Part of a small language model's weights.
Size: 3 heads of 64, vocabulary 8192, 20.9M parameters.
Architecture: LayerNorm before each block, tied embeddings, ALiBi, attention and MLP in parallel.
Each number is 128 + 24 x the weight over its row's rms, rounded and kept within 0 to 255. Layers, rows and columns count from 0. Numbers have three digits each. The size before them is the row's rms in percent of the matrix's.

# layer 8 attention key, 192x384, rms 0.0457, rows 146-191, columns 256-319
110:124115152123162147158092119144150131151131134126142111177162136118166146108148094126117128121119114114135140115103144103106139093150130140137088130154115133111127106131128139114123151152117111
109:129107124121144097140108152143146068168143098121075129139135106100135171100135114118107123144150153086088161102111143159149138159135080188133172078099148121094157141163154144156139085158110125
103:148159136125121156147149124092130151132138123130129155117141137136082124116154127124155112115148041109125109154162118147124165129100123094117136110169144110172125134115141158125171107199166108
109:076151123084108139085072136131114172152141108145091147105126177111162110126164149088100085140100127104085102123156123135126154106164153156137140138142121171145049134106120169107122083131124119
110:130102092123109126126151161120107088116179123096133135152124139120145125130143144134182161103150166118112151089146119119096137126122154188131130123083136136112129096095128135158100135123109097
105:075144115103104136172153165143120128127136111172101090119120129122120063134151109131149090129116136140082141113109141148071139125116165142108126136125097164173139091137095151146118128093116126
104:098118129122137170169161140089122068150150134049155141143154106168115148115143140108137100138116092132117144155169143084113143106111116150109163159088106079123178125134107113128127152153099106
106:116123133133076107145112105141113100155134136137101122106134146153147165143161121130158147113123136083108144111141134146118122121103156152143118135135139113116127142130158134139140095172133097
107:152139162143129113091126153153101133111068159131118111118145143122123102092142085101119118101137133138130134116114159144088135061111163113118160177137119126085151119087094099156139088117097119
119:128132171117114107127132071144140142085107128106141121180125123129192105096137154104130162132152146147108132115116134138105143124112124121181133129134167140101150095138106130140148118119130140
099:090124153143133154145120143142119129123142105104119154124185130097136133140152133151168106154138095103109127122140143149100130105182099137152105137145171124084102111118154117129151084144153086
098:137133098138141123138124132109160144134134126107109145143090136118179161161090160138133116120117156133189112116120089180145116118106116133150148118107131134114117130131171146115139062178138172
103:140108098158151084096118156123104092124160121133081121166150095092131170142103142111166147132177141105127092097120148167125145111126131162126138143121132116124124159128135094117155132115101114
105:093126112144095086140125081154099125114105139112165152120120131144101121151175142128130164120155132140154087150131126103125116087142156190150167108104107114128119141104156133140128073118158132
098:096158082144135128122099135125136118127129105116126108129107145131167125154100132141132101151122190153163113090122091104133061127149114147125139131116124127113059139152152128147120103076106131
116:170142132104121121121135132107126121115141123097131145146101145114121158134145124136142131136132108126130126113133130198127141161147140146111156115165097118124091135148101100152159085173103166
106:132127135152139175144141091132097189098085141116139146105151140103111122137162147139139132121139087118104097124152132094149159125141118074131126161116132122160121132140098097166109134111189116
108:108126115091110158155122120118150164077137139100131130161093138127145127114122162134132099184125156135153113116095128166110161135129112100149084117115119158137150092142167135143107138105196162
105:092113134096097113109152146128126106158101124131074090155116171119163089181121124122101073120126158156096115148151138175136090112134131139147098177123184123110151158116154143104126114047155157
111:126099135110138124140076082119156111167153136125120139139088148092136149139152190110133095142134139140122142121111102138153181106111106108119139127145168122122180130089130122133137104095149139
112:135161133154111104126095110137141181133113172099141125098141147134144111135108132114130125145142101153070154119120121120159150137134129136114159118164090128093083116172109122134126121098090122
110:144105100129112146161134134136101123127126083102142077102113136111175117166160087123116101162119120149117096109189129175135122150100211150134156127134122151115153128134137139128148112141065094
102:134141165122128172134128090139129139139115136099104154095154147118167160106171129126138161116119097081119114095175133148114166134122151132082184098113098101124113105151076114160123120147128094
117:105102112105152117137135146134138137073164094138127137124128095127144156102124133146173128122134113124144153089119116077078125106128114079078143145134126126151136113150118128154123152126120122
116:122112063166158091117076145140134089140166162113118119116125133112065082136126114129137120105154145084126156131110093106179147113141151171129146107128105170127113128103152128139136102127111115
109:138099150125140095101162168119140154136118118120129084142117113110179114112134131134175118108149100132158105124122127112120102111123099136145098119163125108128070173137143110137148052147126074
111:111076109160137148136148142128114102095150118085105109096147086103122138129119078115145134110110113129116141107118139107122096134141144153149194138132127139130144113142159134098146115113113106
099:097131079130130109122098148114133109181114149139101126133099101130176125099113121107121115108110159125155132119106121103146108107121148170143155138127123107114130137167136126148127050148118167
107:106100100142063090135157129107108109134122149109098141110123080130125096131114131129133155177142094107129122142134101130148112132117168151105148129139147147117121140079129098139150123082110138
106:101132134161137113133106118138109072115178130089106148116141110115153185157107199092108135136103144142095111099141130151157137151117168137166133162111088145079165096105133135137127113148115132
110:138140144111125142147151117132149149174138139086145128145137132139140128069130107108116070133086106112153137155129160140140142128112137125125228096147094107129149124137113126097117113140126127
109:124141101120098106101127152126153078148170145131130107109117124104052175176122140129153103135130144067162158155091098142138121143132122139141161129120142136126137155120166126110131100157104116
118:183161078168113139149112151211106116122137140140147130145133140143106153192142092126110137134133165108150135123125145141088128160148093131110112131090113103110156148166139117115130087181151126
105:186129121140130137091114135074112121139102141144095112135126142112143098139109124153162124108154160173118102135136138085175099094097153136134111131116103079153142168156120117166112119162125163
106:106163122139116175110128113138117158125118149100082141098129083108137133126163107150120178144118096092137146157144125133097118154137153095117118099089136099145148129148096103118096122171168104
106:082126158152120114137152108118091138128085127131111150129143118160101122119144138141141153161137102110115118136147128133144155156108109153108140101135145145132113136136133142128164113143144096
109:135128100060122140119115179107146117159130124132156134144121141112144140138126123116093115131154130131125095115149147118110119144117155119134131113139142104113140129127125122116129065114117165
089:111114133146094121140115118106113069127119130097175133147096117143138139104083104135141128117112122164163128124134116145118109113111155112151148155122131114140132119138141099172121083145136168
115:151096130072089124157143159120104121100091121148126121077087084119149117144131128109140115161156152139125138110133126161111122155106159162138069154122136131125093124064101136115120128154127144
112:093145112152134092161102117156146136141123144151129078128120119150153173134128154119139123122095129119162117116129130103122113148104134129124078147153131121080130139107146126114109132039103096
109:090142129093111128068148135077158117101162127127124172159115083138128094124133180097069154166151121141100082187120119122161149143184101102148084080091153129125163126098115136120141172147144125
111:114122163122126100111161113127158070142147119169122137083140120115120154139160109105149130086105102138091127122105113100138166128118100113108103123125149126127102144156075151090113089132128117
110:152123130140076114128132107115152132106147115106151113150108068113111104116115146130159156124141133181128063110132119102114117151059157166133150145144079131123158116125129118168105099137093160
109:109113125107120119124194119151158139131144120124133123109159134106158126124150082141121063152105146112150126169149158124142162128162093092118162106146149129135146121159148174076123105154143116
107:162179165122116138092153138138152115136158132130186168160137136130132141096099150160128152106132103133115081146112123161143150124089175082127132106197058131126153081170125105129134181164090124
114:190094139119128114155135114115126109134112108118114078103127122125100155156078137119156113111171119102124112126131139126141137161131150076133168132081158071168131162113137121126111096133145137
# layer 8 attention query, 192x384, rms 0.0467, rows 147-191, columns 256-319
110:145122111157143126122102144141147127137177147162191134177120139129133195107082116091107153120112092139095131111081127186153113138091163135157132085135108186127143130126165136107150095106121129
105:117161127120112128151149101120190105108170119138098107083114118125112155145118114165171137115098122111121123153136114126140128130131142120135134098114103083155130130157173130133110115173164105
108:129143100112130167149104112088090135148180107128104130148118144097198096166132127126104097122096128106080150156103141160147133124131127107123149106124132162159110148096085157111144119124126104
105:129097097108088131129145148144126095126149121123098140137147166111116105146164191135162180122170151106104105089126159127081088119107162154145132124137151122079103148136147144142127102170090118
103:103155129095142174139122140147129130129143103155116081141137141155135085104117140128125105116117115103083131119142144169135149127142131125131167154153067122107099126142137147134136123110111121
103:146101144151143159168166132127141069138150143049141118115123104136153136172125145157172119125146121126134126154148107102115110117156136101103137137096115093107120116152081098129117129087122120
111:160154110123168130120106141093095156103152123154163108125117144147153145136125116107120111121107081119148121121126129135085074132100145116142138115166149150144098159117137130100167114136142119
109:211153115113176117107089171120123175114118114109132134165083143120103081123096101114144137159151107111167088144118098138113120120137120149119149161157112127140164154117138119145186112095155129
121:174146145133145124127104147140146110147097116142132098134115109112141104147077147098119137091131156190159101089143122111086157139101136132129149126167141157099168147107086121138135124074087141
099:111093115155122131143142148118108140139117115110111130113120101139147119157119139121163119164126152127110166120123108132127127091109133073148085154128155114117117104106128095111141117124155093
100:147201144142101123149130124089164110141125166147171116127123149112117137114138118170118123100108158134145138117120177137137139097120152138149116078135114141172133111128078104115136113136153145
102:110133136128094097159137129125147089169145113148076146148139120111151149125126127122160152091148132115130148117109117145129134097085153106138145138132163138095119109165129096119132085104106112
105:108104114131111124136094075137103094132098138125125113077144128131103111170161088105114149142147120116124130113109145147110109153170156184096137107085126114141127150106111126120116129134122114
097:112169135169132128123107130125111111150126162126123128149147148080143096126114117147120112117095092104140142143104186160118112143128118142129131153125112116169130134126097121138141122119117105
114:134133135094123093114139096120130152118159146114173146171133136104134134131111100130166174115118089121144139114105125171145158146085139133129126128126092113186141124104161089112159083141155160
110:098131106147134112136120132127111157153111114110090109112177096165116135138178149152159098170148164131120110121145146125120179089136137075143154167094122072160122076112125096122095113100157134
108:093172105130095100084172129131152167117158114141107123146142101142140119081094139099104111157144168135123098121191159111111105134161134095120112145119147116142131108115102147137110147085130187
104:142113134106159119078165130116159095128100124108134132131144159091127128147124144139142082150127144078095110140114177147101114122125121107132136108121190137140162133101115152111143111111131107
111:134126129135104145119099110099158135129155130128153119160172147135122108138104098119124117121152122133113103116147159109127149137106158110112143105152128123129161141118133135154117096106113150
113:151137101135107126136115179141152171142096143109153111137144110098111083143118084101089134116162143145119135130084159106120113140159099140131149128122067134188121116123099126163200138126117142
105:177132121134121155135093154117109106098134088150116058142106125099161140141120079109123092116149127143129136124136136148148128136130133137174121110114095123119144143130141157138127118193113107
103:151141088136107136101089128142114129159155150128102113142136174097147132155145142115149142047144130128165103108124151168112104094135172114131140114132114094135114086140113127125144121162148127
116:076149108062122149102154136151162183056146103125108187124125142130125131098136141107151146163121088112139128104133110136062139122119128077148115174145112089133139121144123133154124131132149110
111:118101075137159113130148175147160119151154109141129123112131149121079087123150116136154136110131143091112158103114126127180168068127138152144164142109108151099096103109143142137139098135120133
107:108123134143115105160135139149172134159102130147142113103129154112155133156138108156180146090124080105171143136118129092093161126123134158137105111132118130112128127161141111144117097130113101
110:117096045137105185127122145163123135099099088123136092128097110136104121132175131103134108116084143111116173129128102129131098124159143122151134136075157104116138146118145140126111137127132152
100:093164110171178156136105088105158133145113164137151141097117142188099132119112074145095165114114089126131183129141098146156160148109126159081162140116116132150111105107109086111160094109174155
106:144107078155101103125142102100106125147163156090123128120113087105134115148137155123176092138125053088129101155131123112143101126157118121120169122152155131144102138094145146115180133147156125
105:151156105172102140126137130119097115163140144124144131148113118148131150122126109103129106140124147135134161126103147148107116111096182125171126110133120157120121128133124128103148135140116147
107:135123103150109132149110136117132135136187111091175116154128132108127151118125101072111146137111115122126110137116138121156147155165142163114194139129096136117178128139137125124104113137113124
105:136108141155122100152146114131168124085154176119122136160125179085132144101129153146128126130115158075161153100105142123133084130140144150139137096132122139146112145120155148126131115138105118
117:141129116174105168184128136142077110096154173149147157133104169163116097121165126129119103192114163147119098132170134133134106137124160146087128148106128140125139148129103121113117099139129144
101:131143113111154097106111115121161133179118172151161124161175115093123119118106095151155123043143121155126107160147143129143139126122140143108109105073126067128114098112157091136107130170143188
104:129171143145143104123113087105168131117090142118158171141117124133115141144123176136100133134103118124167107146150140158146106141204100121114132133121170097160098113121136095119147129112171153
106:146128143161133111110107083118079127148118135154141114113137080119186109136091112110155152124115108126140093156137126054153129142096097168161139085167131156139112165118138144123174135136179117
106:123136122145132147129162139092124097152155114141158120124124121113164125159071129088125125098129118125107094124147110152166060131138139094138095162118121120131123118132159141119159080128133136
092:144158117125102115137120084124124094127146119090119159118152117135116158130140103120131112131115082157152121140143113154145075140120148124119172163108102059142153139136162111116109118135151159
114:143132158108085126111132156141133146107119129161103073109143135111174079125107147171120120175141137124122166098166128133175096148103159143144094140130103120100029112142125150127128147137094123
113:108155123142157115134134133114106145136116129188070098114123079149147144139101141092110107135139149120117151137114110084075143127111118123121088158135132127107132145109120123150131139098123111
109:105126167156150149146136114129143093137144108106148172158125115167133094134074132135108104132147128124096079172110089132156123130132102074113108103092139137159128125143127182118107123113168106
107:152117158153129121133138133135109106112121125164116151154126158114143114144144126127098096090133110121133198145101115163154134131090120131103129124116168117111129142155119132120087109116115127
112:168102121143123104157133123126136165141132129154159120102123104115137095144117095118144133124141108126146089112114118127125134132121135131109140157101139104142134108152121126158110105155118175
112:120088061137094115145163170122151109107139120145135116150160091113177108085153075111126045118106181128140141140162146092170130136136095149146162154093177133112181123092151167093128119162142160
109:162143132083124069129137156176161134117168113127120165144119124101106126124120093126135157067127108143184117127119102142129105113124144121160119148154095122111195110171115152112142152188099134
111:131128103141142136124116146107134097134140147144131136125123121142095142119111089086122103119158118137127144101141109156119156158129166094122129086144121077140117130118140095083090095139138108
# layer 8 attention value, 192x384, rms 0.0477, rows 128-189, columns 256-319
092:103078124131117160122122118116156194110146107108126111103080118165129141112116136121124127106099100132107129169120082137144151108141182134123090144114129158086119182122165147145088153120119119
097:110125116120120143131156109115131162180071099152106142136133113090100141139104143083128141083115160110085109141145127146135150115164125175111115104097140163131109117128069159172152127126129155
096:132103138102193092101141145168143108136141136117137081107128104094105159126148161165147154123131129135141147146114142136127112118109139143135146112135144142159127108131166121134163096101132126
091:112123119105143150118100108139134167104103082133153155157104141160136136134111115149102156118120044121124184102102112112154169091168114138137132127132137134129140130115154118139154154104153082
097:115125129151132159115163142147137126140127145103114103160177117143132132105126118133127098104105160133174152133077184122166097147094142126149166126167113127138131116153124110111134121111131092
092:112129150100131142098129130104109089150147155103135086058158126110143113107134108146121176137127130140110102136137154113149139087110129115131111133124135151136136084112127137127166113118124156
091:095121140104106168168057097135109136122164134114119122161132101097123120107143129144123142087090148135144130093077136156132110132156108160155111128140131164140144098136135105124187144123145129
099:160134132151136130083110141112189113130120154097133134148134138147146111125137104152100100094116078126079152137122144139174064133141108129145100087146120146137128072146146106113113101103153118
090:140103123126153108118137166117138124120133111188147151139055112184133089085107086123094115130130102089150126176163089137122134148124099119121121132155117082121129140142162122118101173147102081
086:146154143121102101081146129125183112131069121123097181169143115167121138163102108129077119140128105108136166135122141122107167145142143128137144125092132081137145131113133084116077134196123152
105:143154110123161112112137071131083149129170155082123073159167139115182118121145177132154130129135167109083106139124190129145107126105187093130156058142107099137161145093110149104127134091125134
090:176135140142144142133151121103177126117122155186163127122101132171144136088130143136139104140131097153164157115130118147102195167130120176143130120145122126136123112145135082077110148169115153
104:137127104159122108104107103093139159148104136120144118163139069084164141082114121104126133059169109149107155145118142131117143136152132180127134133130144160128118106166157094139150118156142157
098:105138143147137130178127092138148101123125118144131171168182152114134128123096082143117134116128122115165124110151169114175191161136117142128134194108139117132129099156150113117135106150134124
103:168073133130124144133117154086126150159128158135137080128072062100148127090139083122146109107121110144153156140145125129124127101089110142082122154145100123134129126122107111152143155117144120
095:104084084143090133124176119206141147158113109147124154101106097150120136185115109124094105084123129107139149126111073103110130116179123128098095106073144153128165101132126126174120095105153100
087:176099147154114123115174111147115123139125111101128124166130097153170134124112111154137135142130119100090126155101155147165107127143122095129181079113111177106134123109131093112148138125116135
099:136101126132108103114130154121125111136140123123128174096133099144096151161123115121086099121135182116115134115149135102110114128181141156119129127144179161124157126122115137179163139108149161
094:163154133122134157142151164107131104144132148137125101115136159121123142097126101096113091152134143084131123142103161127129119132119142136126114123128134159141108125140137130111104094124123113
102:150113154117113156133119181135122128151133144119091133117116112067155125113126092142115147142139142138119181129134123130130129085092160121146126172138152127088138145151148113090111133131104140
101:125148112162110111138110099129117084125122132098138125149173152147131135173133120159136158129145075133129149104111164114138159122154098176148172124142097127130114105120102150139124158120128113
087:132118138091122144142138134108128123131146125111098110120128117089089132156108123106130127132138154128159084124159167118132155096143099160132119142094141142116168119134121135159134106152134158
094:110133142116068172136117089162137138102157151111084140142136153147174105139115125129118143143123136113130173083086135110143121145142122121115114148125108128130136101149056126118160170135165121
092:114141107126115115107113150099157140141103132111091146113139100179101135153101123142100140138160118131159139122174110091140161120143116126098115139139130117121130112110184138178104130102147172
100:090108150134148126132128088119108102112134108089115115105127127083132167163134123154176165133147114132065093165142102103185136165110129158117152138156127083148089127147101168130106119142075144
094:162161102189187113144120125129139096146112108136128147129134167128143108109150112116146121111133132126134111143171090137099096139128108134123124120129143136109066146121145108103131142098102142
097:121122137131107168120099114126179122122157126122099109122098126141144143108113126139119147065128141157139157098120136118145113099167186124148124108141117120142171150138140128160123116077132149
099:127093116125139151128134179138096127117133126151085104097120118125126150134113097104114128132110178113141146105156082108179137130110130158122131123113127134099178106125115140153146111165090087
100:128104120142119146131149075125121149107123111132118145138164107191157150139128145157144116131134109113098159098080143152136106129112166156178146120094139106089164156121122121101130144168142089
100:138096103119135138084142124154140151178135134136150148101127111112109105121132134137130145121153118117106106121164154184109183133127132174151113127093135120137125100103144133110093136148113116
091:119117160150141194154105119102136106094121130114117143109111122104153138090159146143106127181137103153118083103089158152124196118113118122137172103214102176123127111145110114137133148112101133
100:154116108125108111159135172111089179135135150119168110080128099131148128106134104109092115151156172121126113157115136104118072070109119085130148105121117120110149104144058109148153121108134095
086:107139126131099136147135123140117097114127128117098118125159096114144143123122166137117138168104120125122102123104141082120152142108126128139174118097177140132103111127147142117140134153132124
095:136140128158113159104155157127106124177155137105087097088141134145109143157135112140119123153112141154153134088146181148082114121132146098115144118106139091147128130130135173128144131145149136
102:096133113082134109090136145079144104130135135123164149114079100125107146120111138086104138161142115141154103118125073156148134168122087143110118155154101143139108151117163143109112133147077083
091:101140128133107110108151117120165160126151126156135121156127180182089104140151078131119133101104145095108114140152094114104103137159134142088130118141134134113110165116125137148120161126121163
100:115134125139140128106168135130150119120130131154116110124148141141100115098157136148129100140115121142135142166188142151127119104120104065100096176104111156136098115119148106110102107153140154
102:128122160111111146118105154140067137106116157135127128069085137118129127158111172142114141140122144134099154127108120104128125067130117092167129136150145163113150129140129162141153142136105092
092:109116134064094105123103105123119142124154118137118135155102132117094106162115125158126180154117162120111091117088074160149126135134118114107125148145137105108128147092136120048171126172114137
107:154107094132133113161138130115121127155119137149188123105098086167135127110137135126119137169144119100114158150135090122177178178099137173150147094103097129121136137155156139102148150153173099
096:099138133128098136150120121110135129097148149157147093108160123065128124116119116158121119121147107136102120106143185144054164090121144135161164101143105110144117114169151126135114113145147137
101:088117145098116144149142150118123128121133090119120142149125134121090164114122110121089150125092160080137140148185053131127142183137128142061082205145170146102124116086128163141127128148150138
097:122135103151150118119107149133124134143138152097086129097162141123126157149158113097127122123129136097078173096103153130125090145114161154149128096125117171099134082106104131148110136113137122
101:115113114129112098143083168110145121158167125126095155182080107097133153082091067132116138131127113177091137156147106109196106194100124186151154180133157115098111127136139124074140122109116148
098:131079174154136136159178109118139152127107139139095148106134131178144146116109138160113141190144103121147152154135161120122136122100144133121164110092138082118134142138112129171141143149117087
096:151103105103108123115104166136121134137135106152116149132066086080123097107097092104073174161155135125208090098132119160124119133094124125133161152126080105143143148070195081126116149117071107
089:121125129134158115140158134125082097146108122126104151132167122076115152164127128073127119103120184112082126131169158135133113120104124156119136096104119152122108101096085156164121106099093120
100:126112103120165169140151131116122112136109128121114129089146123098125115115118118090127120130143145096135094116119183148122105147124142125121171100130100146161138125117114125148159081057195079
095:104156145137144082126105131149143095127139122155128121154122112116145136089109129147128120145145149134119135180148117121161130126113131105157154135172151151114129127134165113120125106072129149
088:173123131163152100147137142132102115159109136196125105106110072113134069095141122159139125167121155103116154172104160087105082112127111124137090151133140132106100148106089104102116112147102088
100:102168160126100091126165148145098103128128144118140114131143088149086148120169173103134109120119149118139132112094155113102122132147131146134111123154160119146138086126085122140137155175077106
097:103078157156120116129127093115137082076114119113120124144136102114117176135143078162135105089131135123148134167142166101089119119169098100134140102156111119154113119119077112172133101091086095
092:088101110094165093092093116135128129099160155131133141125133104129115133161137148102123151141142113135132107120153090130120108124143102112113115126138111170141139117123125157100110138119187089
090:094102131138174160110120124126191163119131106137084158108114188169093131126133119179133152184118119119116084093132098141139150121083137149100138153154106132121109127145081140119138155105071081
096:155147120137089147136115165107114156138182124126153125110073128125146088152128122148112140151139111082095078129122087136185102089086153136138107134133171123102133136120112154094141144096130159
099:133145104119150107103115141107115131121137116128151103169139112122100105143137096125166121159128125113163104134096121107099143134146096102086123062157118081128108127105115133126139157158156087
099:160123120131108116141147157114079117158146162118142103115155108096159089141146099124152151099097144150115176180123172116121148095114123123163135170113144114113121127118098121130139134148157150
100:126163138113151104156099182140105091092111135104117161128118194142108128145095168097101131160111146056163106130098167134164145127132153099128180108138156106137155137103109150124160130137125125
097:101122116138144143126100129132099126119144154133147089145111122097146124110100128117156115148150092136125124147056131128154129135117124101131165140160114131149141159155141161139134114074118121
091:113138155105116147148121092118133144092125127131105066165127118130136145158071157130147135110137111145158128112119112133137128120108147139093121132110114090132089122147115133193113130086095081
096:094109141133125161167094104155121114143117147107103151098135143104106142110148124102119156119118126124192086101112136143138134140132150107116105127166089130160130177157126114103141137118112157
094:153151106167111114107138118138116090142141139147194098164126116138140141123151118161132114104103117111152166176103105115141155095160081103141118193160154134120129120125156068061115107161113140
# layer 8 attention output (transposed), 192x384, rms 0.0492, rows 128-188, columns 256-319
096:142159113171168122159116111129144087092102107107138139162144132115126139121110106155140126111121113173087115088121139120147109091174146168134153112085090156115138104128133101105129058123108167
095:115115125115081124157129139073145092113146107082130104083142144104115192123175119148142114136155104124124158109089128154092137109152154116154186119103169079163143145122133113070111103116112145
095:146150124121118169140096121109143163162105140119127145147145137172161105143108155138113120127119159092142122121163116117120145149150144123145103116153124109129132116127086133158086141168153115
092:148135144060109131195139121130150114122157172105089116125154123109123128145154133102184096128144134125138176113128141167138119078132130132120127117091133136086115145134151119132092096141132131
094:109125092066149130126124074123146148092102098115124107093062130127119168072156107109135157160159128144132096140136134129147124153126153184103121123108127152132122116109130139151143107149135157
093:147105138129119101155172149152114144130139134126105133116117179131135129136137094126152140125150109146133129161134077130123149177107124129150140134157141103133118136132081147155134110142118135
095:142173132109142105123189147139165144143145096088100113088083165158109129136123117141176105121170126108144135157148080171103148112152103132108156132080151112105164146147128122115119128152108094
093:107104165108184158118173101107118141139126121135112108085121169142095173109138128140165149153141180114156077071170155154098165125146124155096146119146136151114121135113138112148137117141122166
089:117132132145125107082120131159091105154093112137164133150149153112151159124116129105119138148140146125104098101137171130147109101148173120117174142134141133132134131131123139149157095087141218
088:091088153123113176134105099087073120115119162133117128140163122075141164103195128100133142127122152118153110151115157144069131140105132119115143122166121133121093173108163133148137112116144115
102:128111103137112129165129127150149176119103152139149095064127105121108113180101125141105157149105116176128116141157132064144100135116138098102130148095088159122115080134132130085126149168116083
090:096067088150137179105109125177080137097089165134161171125140120118148137134144132110134155142139121101090124150102152153118103100112147108109141172133142093131090129123127165142131147098146155
102:130114152106130128143170131126114133125097145152112129117102175146137106163111074168120101134126179126153129107117123192095154132089140145109132117084144083158146133088103145094116138155092162
098:136117199077114134114166143122153177116121135089089079101095155131096110121150086127164137127170148092149166122118115165151114084152130145145144132140138097106072154112140142109121132130140083
102:083164107136124099096128111173123114112142115137118168165123158115143117143143162130102108108115116154065145136124163141138125145154156144146117149114135110172156157097119139128165121130105162
094:159119141125121126129124147060141103166136105091100129121135136138113161087131158149164151133103116115108144101143131127115147106087171150136149113144105119120117127113118077136108099144127174
088:148137120118126149129135145144130212136098135165133118130125120128094130125116148131161103128108162115139164139167150096141152101113126188105122102154092155142155144160078092163126160148132109
097:157127139112132136129128106117139074146137130115130090157133133111141115097153115174150164127091103146116124136122134111096122123083098150105123122148122067157123118073090099160087124103122135
093:127096133135155143101141142159137105116117091134112116148098131144131129077094067120116150104161126125152106094149117133126153131136112152130127137129117143128122118097142102170128160104115121
103:097153105146134140162125087105168130150150105112138174143114132144151166153150155117120105094115121097109104168109107128122154168140151085144115141160106112177112160105089145145132107080099101
102:128134147081143177144137135157147155136116173132075114110113143109120104163127141119154117160129186124116169114121164153148120100092156117095111110132124121120119112136163129116143120144119097
088:119129100124133145136114124108154121094137105130130096136113110093132132109138138146136136103139068134112178156109090137033084135142115145185132126131141115106106135096139131153121136150084078
094:153119164106131092144162131119130159157115137114157141063155119125082132152154129128131125128126089147127149135151103134152140127159119133124128127090148135093130135149171111095115105119129155
096:119097166120134171128134119121115075145144176145121120149144150099119113117191123155163137078099137134122111142095126147143128106122122103147117109126146109087068128130104105123104071145127152
098:153177142109100127140116159163139180134127150127116121128148136149120091145112139115103112149141148091158133125127147113125142146150165115143126106154126156131165158096117126126183120112161114
096:150139132104109123097142112126164141138142121103148132096138135139124121130058123139112137136125157125106072086117136144173152138101172089126128125107153145163182098111092117115128141092144105
100:136144109139136128150149114091121116113103111119157115108121130182125094122172069160128112113068120135150102131142107130155127117145113170118133133054142096093098115112139119129133113120105171
099:123142126158081077119117166120153126138114105118129106150128145149168130124134123165137168127127102141131162126138141105115119110140144105136131140133124100151124153158138132157096116115090125
101:152101111053123133123145115116137153131123130120141113144117140077080163093153099112107104107151138152142117148149131136125124112124125171107112148105131138104118137165130118155103124121132143
092:087171104113148126114123127118116114105139121115105109111103142129120178087171095114088134146129139107121058127100161111137113139165135114115182119122146123154132095125113172161129117126115133
089:125160107128126082115172114183160141098132116118081088104107129139149107154081126121101119148140136095114173132148158148119120144112149176121133132131149099123124140124144136115154161112113136
101:162148113120112081121160115150178143119141099170118164102098137104108154117156172115103074128117089183076161113141114113169088143154125121143120147131126091106116102122106164137146126110106186
083:154112113140126081169150164135148123131161136138135080107118147121118113115122137146112142072165135115137176169127083147117138118117100120144103142138124112133109118138082125155141142115070113
091:188126125115158136148081163130109089110101114153172157162129166136126117112154111150137166128101130135119109145080167136159140144104110174141142091133122119128166097118088111156085158081113111
098:159137107140146107121124106152074108147141126142060135129145133149144092151135102138142111144187107109124115137122110098107156096132126112190146127145129086137147150156107135128128133113142163
091:154105130192143097177134141143086102122116121065114139144147140104145097142098098158137147107089108152187152149102163104132177102111137099098119141126122133137123121127116111118104101104141124
103:135105150178119148141090147109094161168108139135140159130141158137156137162114131114134164102132145132124106128129129139140163142138150142109142093153099150134119108131131135077139151141147102
099:150124111116131114123137132161177109142154121164094139115126089144148128109128121124103138137114098122150101110123137135113137118123104113121151139162068119118104148128120135201135124081138169
095:161121111117138094146143147126124127173141108090142106112146127103114165165141121093137112118152086130149137161137091124083113102158126108125143131112128136134149174178117168148108085120159128
102:069112130124116132121142170168125110117115168139109124142155172103149161116138135093154125134137147121099127114131138144115112100149125100095124156102124130158135156123133130125122155116117142
094:151151168099160127112136171177151155124124117153145149143073119145122131131134116117097107111104103118114150132095153117151129129140091160091121121112127130110120111131156139129139152118132121
100:165130137156126083115130155110128100121114122124066117164109124127165083112120141153198116136130128179142144154116100124143156109121142114128125117139106114143151147150108138108093120121118096
093:140109137106123123132102131143138134145116180111147124129141122136143125142159120169117171142080154159126111119141166102168160131135092138093115128113123129148139095158113139138087125108119126
099:112183163129141137141127121133142124106078114146127063121116157145131134124100154109159111129172147123135086104141123120092100101126114129145121121147136113167147123137104117119162159103127097
096:136123120136097128125113143155126124119096163132131116144161123106097098116129100143114127126088145126097110094128194101208162121116142140127122112143129108135116112138116141115133155076107170
095:097179111122125116127119093139097105115144094127153099102114116145135143135175124108143130140137098128074140180142119098143128141145080143145159128096137077161139124178098138146106142106130131
092:147140127126104154127104133114177149105127099129110114111096127163108116084113135139112124173121128137118100110113134107137132126104131131152128125170106112157166122137102126102106148136120122
100:116119131125106166125113102117138119121130119134130146103139122129135145113136141140118151145115133167145116112121120112113116149139112130158099113128155125128106115128183091101094161158096134
093:131126122161114142130112087096123148128147154137158129140111135176144093163121089111100109123107167075147104107126090139111119135115147121095091138127136099149112111118077138123103172141118115
085:102129081108095176113095134162126129135154118136140162122109080118106141128124145080120116123139151138126125147163096121150128135148126149134122104142070115152152149162119148144116160126135142
102:170107118122131120116138171119139129151120129128123131157121129127165085154084088130111186139127102124130100140118127146140145121132132116130133160135118117110121119130110173177149116174118150
097:141125133096102133102144151094112148142131133140119114126128152145131120127096127093089142120124172105157081124116150164116168167114126126115138124176133135120119127101160138109148152115134155
094:138122137135136104161113155108131104176148114139136138135115123117137143182119156148130136129136118142118124135103097119098129075148107098136118149120156136109111105139175138118122125139065169
089:145125125111103105148100127173126144127135149083119120139152134105136132135121127128124128171126113108126134100127183095200159122137178108124115122124171149147077132165161153113127081123133175
093:137174145160187071120153108142137133153155131119127163142136143182113126092098123114116090126087123130128118085165144095186130117101143114132104133105116122159125100148146114153123130131124079
098:115121148111118126106139152160115111164152101161130110126153153115136160131120167087080105131126103160106172123153117110084086140115128128104110167108157168143163162139118129141083132114144154
095:071156128127156120134133129158146136135133121168166139127100123136124146128136097106089129108123091150132111158118126125141121136147105103136120108120100140165121137098133139137135168106110108
098:155086123132122105166148088158167137153113118145128092101114134157148117120119105130082139123129133135153161129160142104121112104177104101148095149160119122093162145164116124150103134096120117
096:102134127144138138136114123125094150113128140177166126115165138149134096143096146114082115128130114142135151098144135108148083120090160144135119123080101165152111100142102103108159161114134132
086:139111122143112104136135131114119108127145152125147176145163116131099101153151136120133118140116114139090141120090131085181162134151115110158085133127138147121129153104150109094146125160138181
097:127155122083106110110150091131122104154171116088112131136120145205139113132138127152146128128146159105117109181146117166135138143164117111149143127125147141096182148089131126116129128085122127